Part of a small language model's weights.
Size: 12 layers, width 64.
Architecture: LayerNorm before each block, biases, attention and MLP in parallel.
Training: a variant of SOAP for these matrices, 4526 steps.
Each number is 50 + 10 x the weight over its row's rms, rounded and kept within 0 to 99. Layers, rows and columns count from 0. The size before them is the row's rms in percent of the matrix's.

# layer 3 MLP down, 64x256, rms 0.115, rows 0-63, columns 128-191
100:46 41 65 41 55 52 45 37 41 45 53 68 52 49 43 44 53 63 52 47 50 40 58 52 54 47 48 59 32 51 62 43 42 52 43 68 39 31 36 42 59 49 64 60 54 35 56 36 58 66 59 67 55 55 39 39 32 46 56 51 43 45 42 35
102:63 60 53 49 49 57 43 36 43 50 38 57 53 46 45 16 35 53 40 50 45 53 48 50 49 39 45 44 61 29 48 30 39 56 54 47 63 37 40 52 52 41 57 43 58 63 54 50 50 57 33 62 36 48 35 40 53 60 41 44 38 57 38 51
101:48 51 71 62 32 61 43 52 69 22 57 42 40 45 48 78 55 51 56 46 45 65 52 50 57 50 75 59 42 53 52 50 52 44 44 54 41 42 47 52 33 53 56 57 50 65 62 65 36 51 53 42 51 51 63 45 54 47 40 56 57 52 46 49
104:47 30 41 37 23 46 33 55 44 63 45 48 38 35 34 60 41 83 54 39 50 46 52 48 37 47 52 47 68 42 46 30 49 48 45 53 46 43 61 39 49 62 43 44 40 42 49 39 48 48 55 73 60 58 51 51 42 40 43 47 57 43 50 38
099:53 41 54 63 61 55 53 53 59 43 50 51 45 45 75 38 26 54 55 56 48 56 43 51 59 60 59 57 47 44 54 56 66 39 41 35 45 58 47 63 55 47 69 69 56 36 43 53 43 63 61 43 51 66 51 62 60 40 57 45 43 42 36 49
095:55 33 40 59 53 59 48 49 59 56 53 40 51 35 38 44 45 41 43 50 57 48 53 51 46 40 50 30 50 58 42 51 59 41 31 54 52 42 38 56 65 67 55 40 53 48 49 58 42 57 61 65 49 40 52 52 66 44 46 35 51 48 45 41
101:39 65 63 46 48 43 54 53 65 47 52 65 54 46 48 63 50 64 68 48 49 60 46 53 57 58 51 63 50 52 54 45 58 64 54 71 35 62 82 33 59 45 64 68 59 49 59 61 57 56 52 41 65 46 65 59 54 40 37 67 59 47 56 71
097:44 52 50 54 36 52 48 38 50 47 63 44 48 41 42 56 53 43 39 42 35 69 64 48 52 41 56 47 62 60 40 49 38 65 62 55 52 40 57 49 29 44 44 51 45 63 46 43 67 62 41 45 44 44 33 63 46 51 47 44 74 52 60 56
096:31 60 63 61 38 42 43 48 55 31 42 30 42 50 47 66 39 53 40 41 47 51 42 48 66 55 49 56 39 53 36 39 53 51 32 46 54 50 54 50 50 36 45 45 56 33 53 38 54 61 54 45 48 44 40 55 51 61 64 35 45 50 75 71
098:34 46 32 55 32 49 48 49 50 56 45 56 51 50 56 55 55 65 32 47 45 31 59 45 60 43 39 52 37 61 58 70 53 44 36 49 53 43 65 34 41 52 44 48 34 66 54 55 55 46 50 54 50 70 44 53 71 39 53 34 37 61 72 62
096:50 50 52 56 50 47 49 43 49 47 28 43 51 58 37 60 51 52 54 70 60 45 44 48 30 40 32 50 49 39 55 60 47 44 61 58 47 54 60 52 64 64 54 36 48 48 47 35 58 41 50 57 53 56 46 35 43 62 45 53 24 45 57 40
100:49 41 56 34 40 33 61 53 50 46 44 46 60 60 43 66 58 66 54 57 68 57 43 51 51 47 43 47 56 51 44 63 28 48 48 69 47 63 44 60 65 44 61 56 60 50 30 34 70 33 44 45 49 70 69 45 49 61 52 57 49 31 77 51
094:59 46 61 41 51 50 71 24 59 51 45 44 48 58 38 55 40 47 58 51 62 53 48 48 25 39 49 55 63 63 51 46 46 67 45 50 39 49 52 55 33 50 49 36 52 28 48 45 55 45 56 42 45 63 56 54 69 59 42 53 49 51 53 56
091:74 54 46 58 32 53 46 47 42 57 33 51 42 50 45 60 40 45 52 53 54 35 42 49 65 40 46 66 50 52 49 51 48 58 51 52 72 45 43 57 52 43 43 47 37 39 60 47 35 53 40 52 51 31 48 44 32 58 35 54 38 69 54 61
102:41 49 44 62 47 53 32 52 35 46 53 47 36 32 35 47 62 52 54 55 40 46 51 50 57 52 69 24 47 45 51 59 49 53 57 42 45 45 40 52 50 40 52 43 39 48 55 50 40 47 46 61 67 42 59 56 29 39 46 43 55 42 38 60
099:31 33 53 26 62 44 43 45 49 45 55 58 68 56 48 47 88 26 44 51 55 63 53 39 50 52 63 71 33 33 60 63 42 53 44 39 40 52 42 54 45 46 52 46 50 46 25 50 30 26 31 49 48 46 61 62 49 50 47 50 66 58 49 44
097:43 59 40 53 73 42 43 35 18 53 47 53 66 38 43 40 68 41 51 52 50 47 61 38 52 30 39 64 53 53 48 34 35 49 29 42 61 41 29 66 39 65 47 45 59 51 40 41 45 67 35 50 44 31 58 54 38 45 47 54 35 51 57 61
104:38 47 43 50 52 50 35 54 39 41 46 59 44 52 56 53 55 33 47 48 52 52 50 53 41 52 48 46 46 44 59 55 52 48 27 47 58 45 44 63 47 54 56 42 49 55 51 59 39 41 47 51 65 45 64 57 48 53 55 39 40 62 55 26
099:55 70 67 50 52 57 41 54 48 61 44 46 52 43 72 41 35 43 47 66 31 51 51 52 43 45 60 37 48 53 39 55 42 46 78 27 46 44 41 52 51 47 65 63 46 51 62 64 50 52 44 44 59 48 39 33 61 68 39 43 51 53 55 54
098:40 67 56 52 52 52 60 44 50 49 49 43 65 42 37 53 44 31 46 58 60 37 46 48 63 50 45 25 57 61 52 75 48 37 37 70 39 42 48 43 47 46 42 51 44 42 48 44 56 59 59 68 56 57 24 51 50 46 35 37 50 43 58 61
108:46 35 43 28 46 31 41 44 69 62 54 46 55 54 61 56 69 37 43 50 56 58 58 39 44 69 48 39 45 46 37 41 52 52 60 57 40 40 39 47 39 68 37 39 49 47 61 48 40 45 56 53 67 61 41 49 51 51 53 57 51 55 54 58
096:52 47 47 49 49 46 63 49 58 56 51 46 49 52 37 35 34 28 63 47 54 35 48 51 63 40 34 54 45 54 68 59 43 38 49 57 44 40 65 46 50 47 50 66 62 46 59 48 53 46 33 46 58 67 50 71 61 55 45 47 47 39 28 58
104:42 49 30 49 35 60 57 48 40 50 41 52 33 47 39 52 48 38 54 33 58 54 57 55 57 46 51 64 46 42 35 49 66 49 49 49 44 52 47 48 43 50 46 40 57 53 50 38 52 40 54 36 39 55 60 42 53 44 46 40 34 59 38 26
102:17 53 23 55 58 46 54 63 47 38 53 45 47 54 50 45 53 46 48 45 49 47 52 44 62 52 33 35 59 63 34 44 28 73 57 35 33 49 40 51 49 42 50 50 50 41 55 54 61 46 59 58 58 57 51 42 47 38 55 51 35 47 52 52
107:56 59 44 50 53 46 67 42 50 62 58 50 52 39 51 60 63 42 63 40 57 49 46 52 57 56 38 48 59 32 68 59 48 55 60 50 37 65 57 64 44 38 62 62 51 49 36 60 51 44 59 56 42 43 63 53 68 61 51 50 40 54 48 49
097:47 37 59 63 65 56 53 61 50 41 38 43 61 50 51 52 53 49 55 52 51 42 45 61 48 41 49 46 56 47 59 71 58 49 49 60 41 54 45 64 53 34 65 38 37 62 45 41 59 47 41 43 42 61 40 55 42 59 59 41 38 49 66 50
103:53 51 55 53 22 41 54 43 46 50 52 54 56 22 53 53 41 51 63 39 48 45 51 56 50 56 42 36 69 70 40 48 69 61 35 48 48 51 54 35 40 42 60 48 34 56 44 62 52 66 55 55 47 51 37 54 48 55 50 49 48 49 43 47
112:35 45 52 59 50 37 57 58 35 46 50 53 48 40 45 56 52 50 39 50 39 52 48 54 70 47 47 47 63 51 60 42 33 57 42 70 48 55 43 46 54 58 58 45 53 38 36 63 45 50 54 49 57 55 56 40 60 48 62 31 57 56 51 46
098:40 54 40 54 63 55 54 39 43 47 45 56 70 34 47 51 50 50 35 38 57 30 48 63 51 49 39 45 48 39 76 32 44 37 33 54 42 43 62 38 44 42 47 49 38 38 47 50 63 44 44 59 53 48 46 49 35 50 53 49 45 40 51 56
094:45 44 62 42 55 51 39 45 44 44 63 27 50 35 69 35 46 38 48 45 49 45 38 50 35 53 49 41 50 55 69 39 44 46 51 60 54 39 40 42 43 48 35 33 43 53 57 43 43 46 46 48 41 59 48 40 53 65 33 53 46 46 46 42
110:64 43 21 43 60 43 34 38 40 58 33 52 46 59 63 31 50 68 50 44 42 56 54 38 57 66 47 45 51 43 58 43 38 60 47 42 35 31 56 63 51 67 39 59 66 64 59 59 60 62 48 46 48 42 56 47 49 47 57 44 64 49 31 58
102:37 65 38 70 29 58 49 40 61 46 57 52 49 55 64 57 44 51 50 46 60 33 46 56 46 54 40 44 52 59 71 56 62 30 64 51 48 61 47 57 43 41 34 64 52 74 79 57 48 54 67 57 60 44 40 53 64 50 32 65 30 53 51 60
103:50 61 63 38 43 46 50 33 33 57 51 42 44 24 61 40 57 46 50 55 48 70 56 42 41 64 43 45 63 48 37 27 34 44 53 41 68 47 44 43 55 47 52 37 45 32 54 40 49 40 51 52 50 50 65 48 53 67 51 43 59 54 44 35
099:41 57 44 50 43 47 63 34 52 62 50 62 40 53 46 56 47 33 57 44 49 49 52 42 48 57 45 53 39 44 35 47 69 36 44 53 41 45 42 49 42 54 40 46 56 52 38 50 58 66 52 65 52 41 45 49 68 24 53 40 69 57 49 62
097:58 53 66 53 47 37 49 48 41 60 60 50 59 26 56 25 55 56 52 60 37 67 58 42 49 47 58 48 52 33 51 55 39 55 52 48 50 24 33 46 67 52 51 42 39 79 61 57 48 42 36 64 35 51 72 60 52 37 51 37 66 49 42 57
089:53 49 57 24 57 47 26 52 37 58 51 44 50 48 48 53 51 41 39 19 48 43 56 39 50 47 49 70 62 52 54 44 52 61 45 44 55 45 53 48 45 37 35 60 55 57 60 48 40 61 64 55 54 41 57 49 65 44 61 60 40 48 42 41
102:58 60 57 68 60 47 37 38 57 48 59 51 60 31 48 52 54 32 38 39 37 49 43 50 50 57 56 22 47 59 51 45 62 54 46 70 55 66 57 46 59 32 50 55 36 41 40 45 51 66 62 40 49 58 27 62 56 54 42 48 73 46 60 54
101:39 45 38 60 42 58 62 53 51 41 34 57 37 48 39 54 55 51 53 65 65 56 49 39 58 54 51 52 56 59 28 75 45 54 31 43 26 48 52 49 51 56 60 51 46 43 42 38 45 67 61 57 33 52 48 48 66 34 53 40 31 59 60 42
093:50 46 52 42 32 43 46 47 45 40 59 48 54 73 46 61 54 69 44 72 57 50 46 52 60 53 57 48 30 54 48 55 51 42 57 64 44 36 39 58 72 53 61 50 49 36 32 57 39 65 65 40 45 47 41 38 53 68 36 55 47 40 51 46
094:42 42 49 46 74 34 36 53 43 40 55 52 60 46 50 44 39 46 50 54 56 57 44 31 59 43 53 32 59 45 52 51 41 73 55 52 55 44 52 36 45 45 47 33 56 51 40 66 45 49 50 39 40 58 54 34 52 64 49 51 29 51 44 49
099:53 60 49 50 64 46 60 38 54 64 57 44 49 48 42 40 62 48 56 55 46 41 48 49 48 57 38 69 43 52 53 48 49 61 43 36 37 24 34 63 57 34 60 42 54 40 54 58 41 66 55 56 36 48 42 42 55 41 37 56 18 64 49 47
095:43 46 68 35 39 46 63 65 48 54 42 50 53 50 61 56 63 39 54 36 48 53 52 45 55 62 45 44 48 50 52 37 44 59 59 47 35 48 42 36 53 35 36 66 60 50 43 46 59 32 51 42 52 39 62 56 44 39 40 52 49 33 45 57
098:33 59 44 49 60 43 58 42 62 49 52 61 41 76 53 44 56 41 56 51 52 37 37 56 60 41 46 41 54 50 27 37 58 53 64 37 46 39 48 54 34 57 35 41 53 43 51 37 52 42 61 35 53 47 68 50 51 54 71 54 57 57 45 48
105:41 45 46 54 72 30 55 55 41 51 49 51 55 57 34 61 57 41 39 53 38 50 43 48 41 52 53 50 35 43 32 60 54 38 65 63 31 59 50 34 34 59 52 49 48 49 57 53 53 32 44 44 50 49 79 50 43 52 48 51 69 63 55 42
104:52 62 35 63 44 69 59 46 40 37 51 47 40 54 41 52 59 53 19 38 68 59 57 46 43 56 56 54 36 54 43 47 67 52 36 61 32 53 39 47 57 66 55 49 33 67 35 56 34 53 62 43 62 65 23 38 54 58 55 54 49 54 52 44
099:58 53 51 55 36 69 43 73 60 55 46 56 51 58 71 64 38 40 36 55 46 58 41 61 62 54 44 60 55 51 70 56 61 52 46 75 19 42 48 53 46 54 54 58 38 54 48 38 68 59 65 33 42 47 36 61 58 37 51 34 59 38 59 47
101:42 48 49 56 47 45 67 49 48 55 34 68 52 44 32 39 52 49 38 56 45 43 58 53 59 42 40 66 25 37 63 44 44 61 52 49 68 62 39 63 45 47 50 45 52 46 38 41 38 72 50 39 30 36 34 52 55 34 64 33 25 51 33 49
107:48 49 27 41 34 66 46 46 73 58 47 46 38 54 47 31 32 49 64 53 41 39 52 48 46 48 46 53 55 63 44 49 62 57 39 29 26 36 40 55 49 44 52 50 54 64 48 51 43 38 37 50 44 46 65 43 44 37 50 52 42 37 38 44
101:58 44 62 71 52 54 47 50 55 48 38 54 40 60 46 63 44 38 50 51 64 48 57 71 47 50 52 54 39 35 49 40 55 31 58 62 50 57 34 34 44 56 65 46 59 40 36 48 47 62 59 49 36 46 50 56 63 37 42 51 52 47 38 74
099:54 51 53 56 53 57 70 53 79 59 60 54 51 45 67 33 46 38 58 58 39 50 50 54 54 78 46 46 49 51 56 47 53 36 55 38 55 47 35 39 45 38 34 50 50 63 58 54 37 49 55 43 41 44 44 35 70 55 51 66 69 45 35 52
116:58 39 42 39 58 38 50 44 52 49 20 53 39 46 39 38 55 46 52 32 54 39 46 64 69 62 46 56 43 41 64 57 52 37 54 47 49 35 41 45 68 61 30 51 55 42 55 40 29 27 60 58 49 41 64 48 46 61 59 46 70 53 40 47
108:46 47 48 45 20 49 55 36 75 61 56 71 55 56 57 51 46 60 69 49 43 43 47 51 42 35 60 56 36 55 44 82 49 57 47 51 58 44 27 61 56 61 57 60 59 64 54 47 62 45 28 33 38 64 61 58 40 59 43 37 46 36 50 52
097:34 48 69 49 64 40 52 50 56 48 52 69 45 60 55 52 65 60 39 59 60 49 49 39 46 69 42 39 51 48 28 48 43 68 39 71 41 60 45 58 49 65 44 47 54 63 51 60 43 59 36 44 46 37 67 46 40 49 52 49 40 68 56 54
091:34 48 48 59 13 55 56 61 53 58 42 50 64 49 50 50 55 45 34 32 43 48 52 43 47 57 54 59 51 39 74 52 42 45 51 48 61 41 54 43 46 53 53 51 67 42 56 56 53 44 46 44 47 46 40 53 56 53 42 51 34 45 50 27
104:43 74 44 32 47 53 58 47 55 41 46 51 63 71 51 51 46 41 46 55 46 48 58 51 61 47 38 56 63 44 57 52 43 50 54 56 60 33 55 57 64 57 63 66 46 60 61 53 58 53 55 42 30 19 22 54 51 34 59 44 59 45 53 45
101:63 64 45 34 45 36 41 38 56 55 58 57 51 34 33 62 38 40 55 52 42 52 30 52 44 32 66 36 43 42 36 27 35 60 59 52 39 50 45 38 39 44 54 55 61 29 61 48 59 38 54 36 45 42 17 49 39 53 51 46 47 54 41 50
104:62 40 58 46 76 48 54 44 35 34 53 49 57 51 53 45 55 58 42 47 41 36 50 61 55 50 57 48 45 43 64 50 56 47 31 47 46 45 37 49 66 54 54 48 50 69 44 59 59 56 58 58 48 53 40 42 57 38 49 61 30 46 45 46
097:46 42 39 52 15 55 54 51 47 29 49 45 48 47 50 59 65 48 50 36 56 52 43 35 49 34 54 50 50 50 43 64 58 63 40 43 46 55 62 40 43 60 57 38 26 31 45 49 70 63 57 53 39 60 43 37 49 58 52 40 54 46 62 34
088:69 62 44 70 69 45 46 43 68 63 58 56 52 54 35 63 62 32 56 49 52 37 50 48 51 51 52 54 61 71 54 61 45 45 34 49 39 52 54 57 63 37 56 56 33 57 50 43 52 61 61 56 48 33 54 53 46 45 71 45 66 69 43 57
106:47 34 73 38 41 40 53 64 43 41 61 48 69 46 39 66 38 48 49 64 48 42 53 56 43 31 46 67 43 61 58 66 52 38 56 55 52 57 57 49 45 50 74 52 70 57 59 45 50 35 41 41 44 44 29 35 74 37 35 45 52 59 52 40
100:57 47 57 43 60 57 62 43 61 51 36 58 46 46 42 54 42 58 58 80 53 43 45 54 76 44 44 26 39 59 51 55 54 56 50 72 53 65 53 58 61 49 54 64 51 77 52 57 46 47 58 45 44 56 53 45 40 58 42 59 30 31 57 34
097:41 47 56 51 51 57 47 60 43 56 67 41 63 82 53 37 55 51 42 64 54 49 57 43 49 58 51 30 58 60 57 61 54 53 33 46 47 51 53 60 59 43 47 51 54 52 49 40 40 49 46 72 42 53 30 50 51 41 44 49 50 42 49 53
099:63 66 67 44 33 51 44 44 48 67 55 44 47 66 61 55 34 30 54 55 42 52 50 36 38 29 64 67 49 40 55 56 57 53 68 41 40 34 51 64 43 41 55 59 46 35 50 63 40 48 64 48 40 47 50 46 46 52 44 46 62 56 58 71
092:45 38 47 58 60 46 69 48 52 37 29 49 51 59 49 58 37 44 58 44 58 53 45 36 52 46 56 42 37 41 62 43 53 64 53 44 53 41 57 35 52 66 28 52 60 41 43 69 32 62 48 47 39 43 46 48 37 49 39 38 44 54 61 42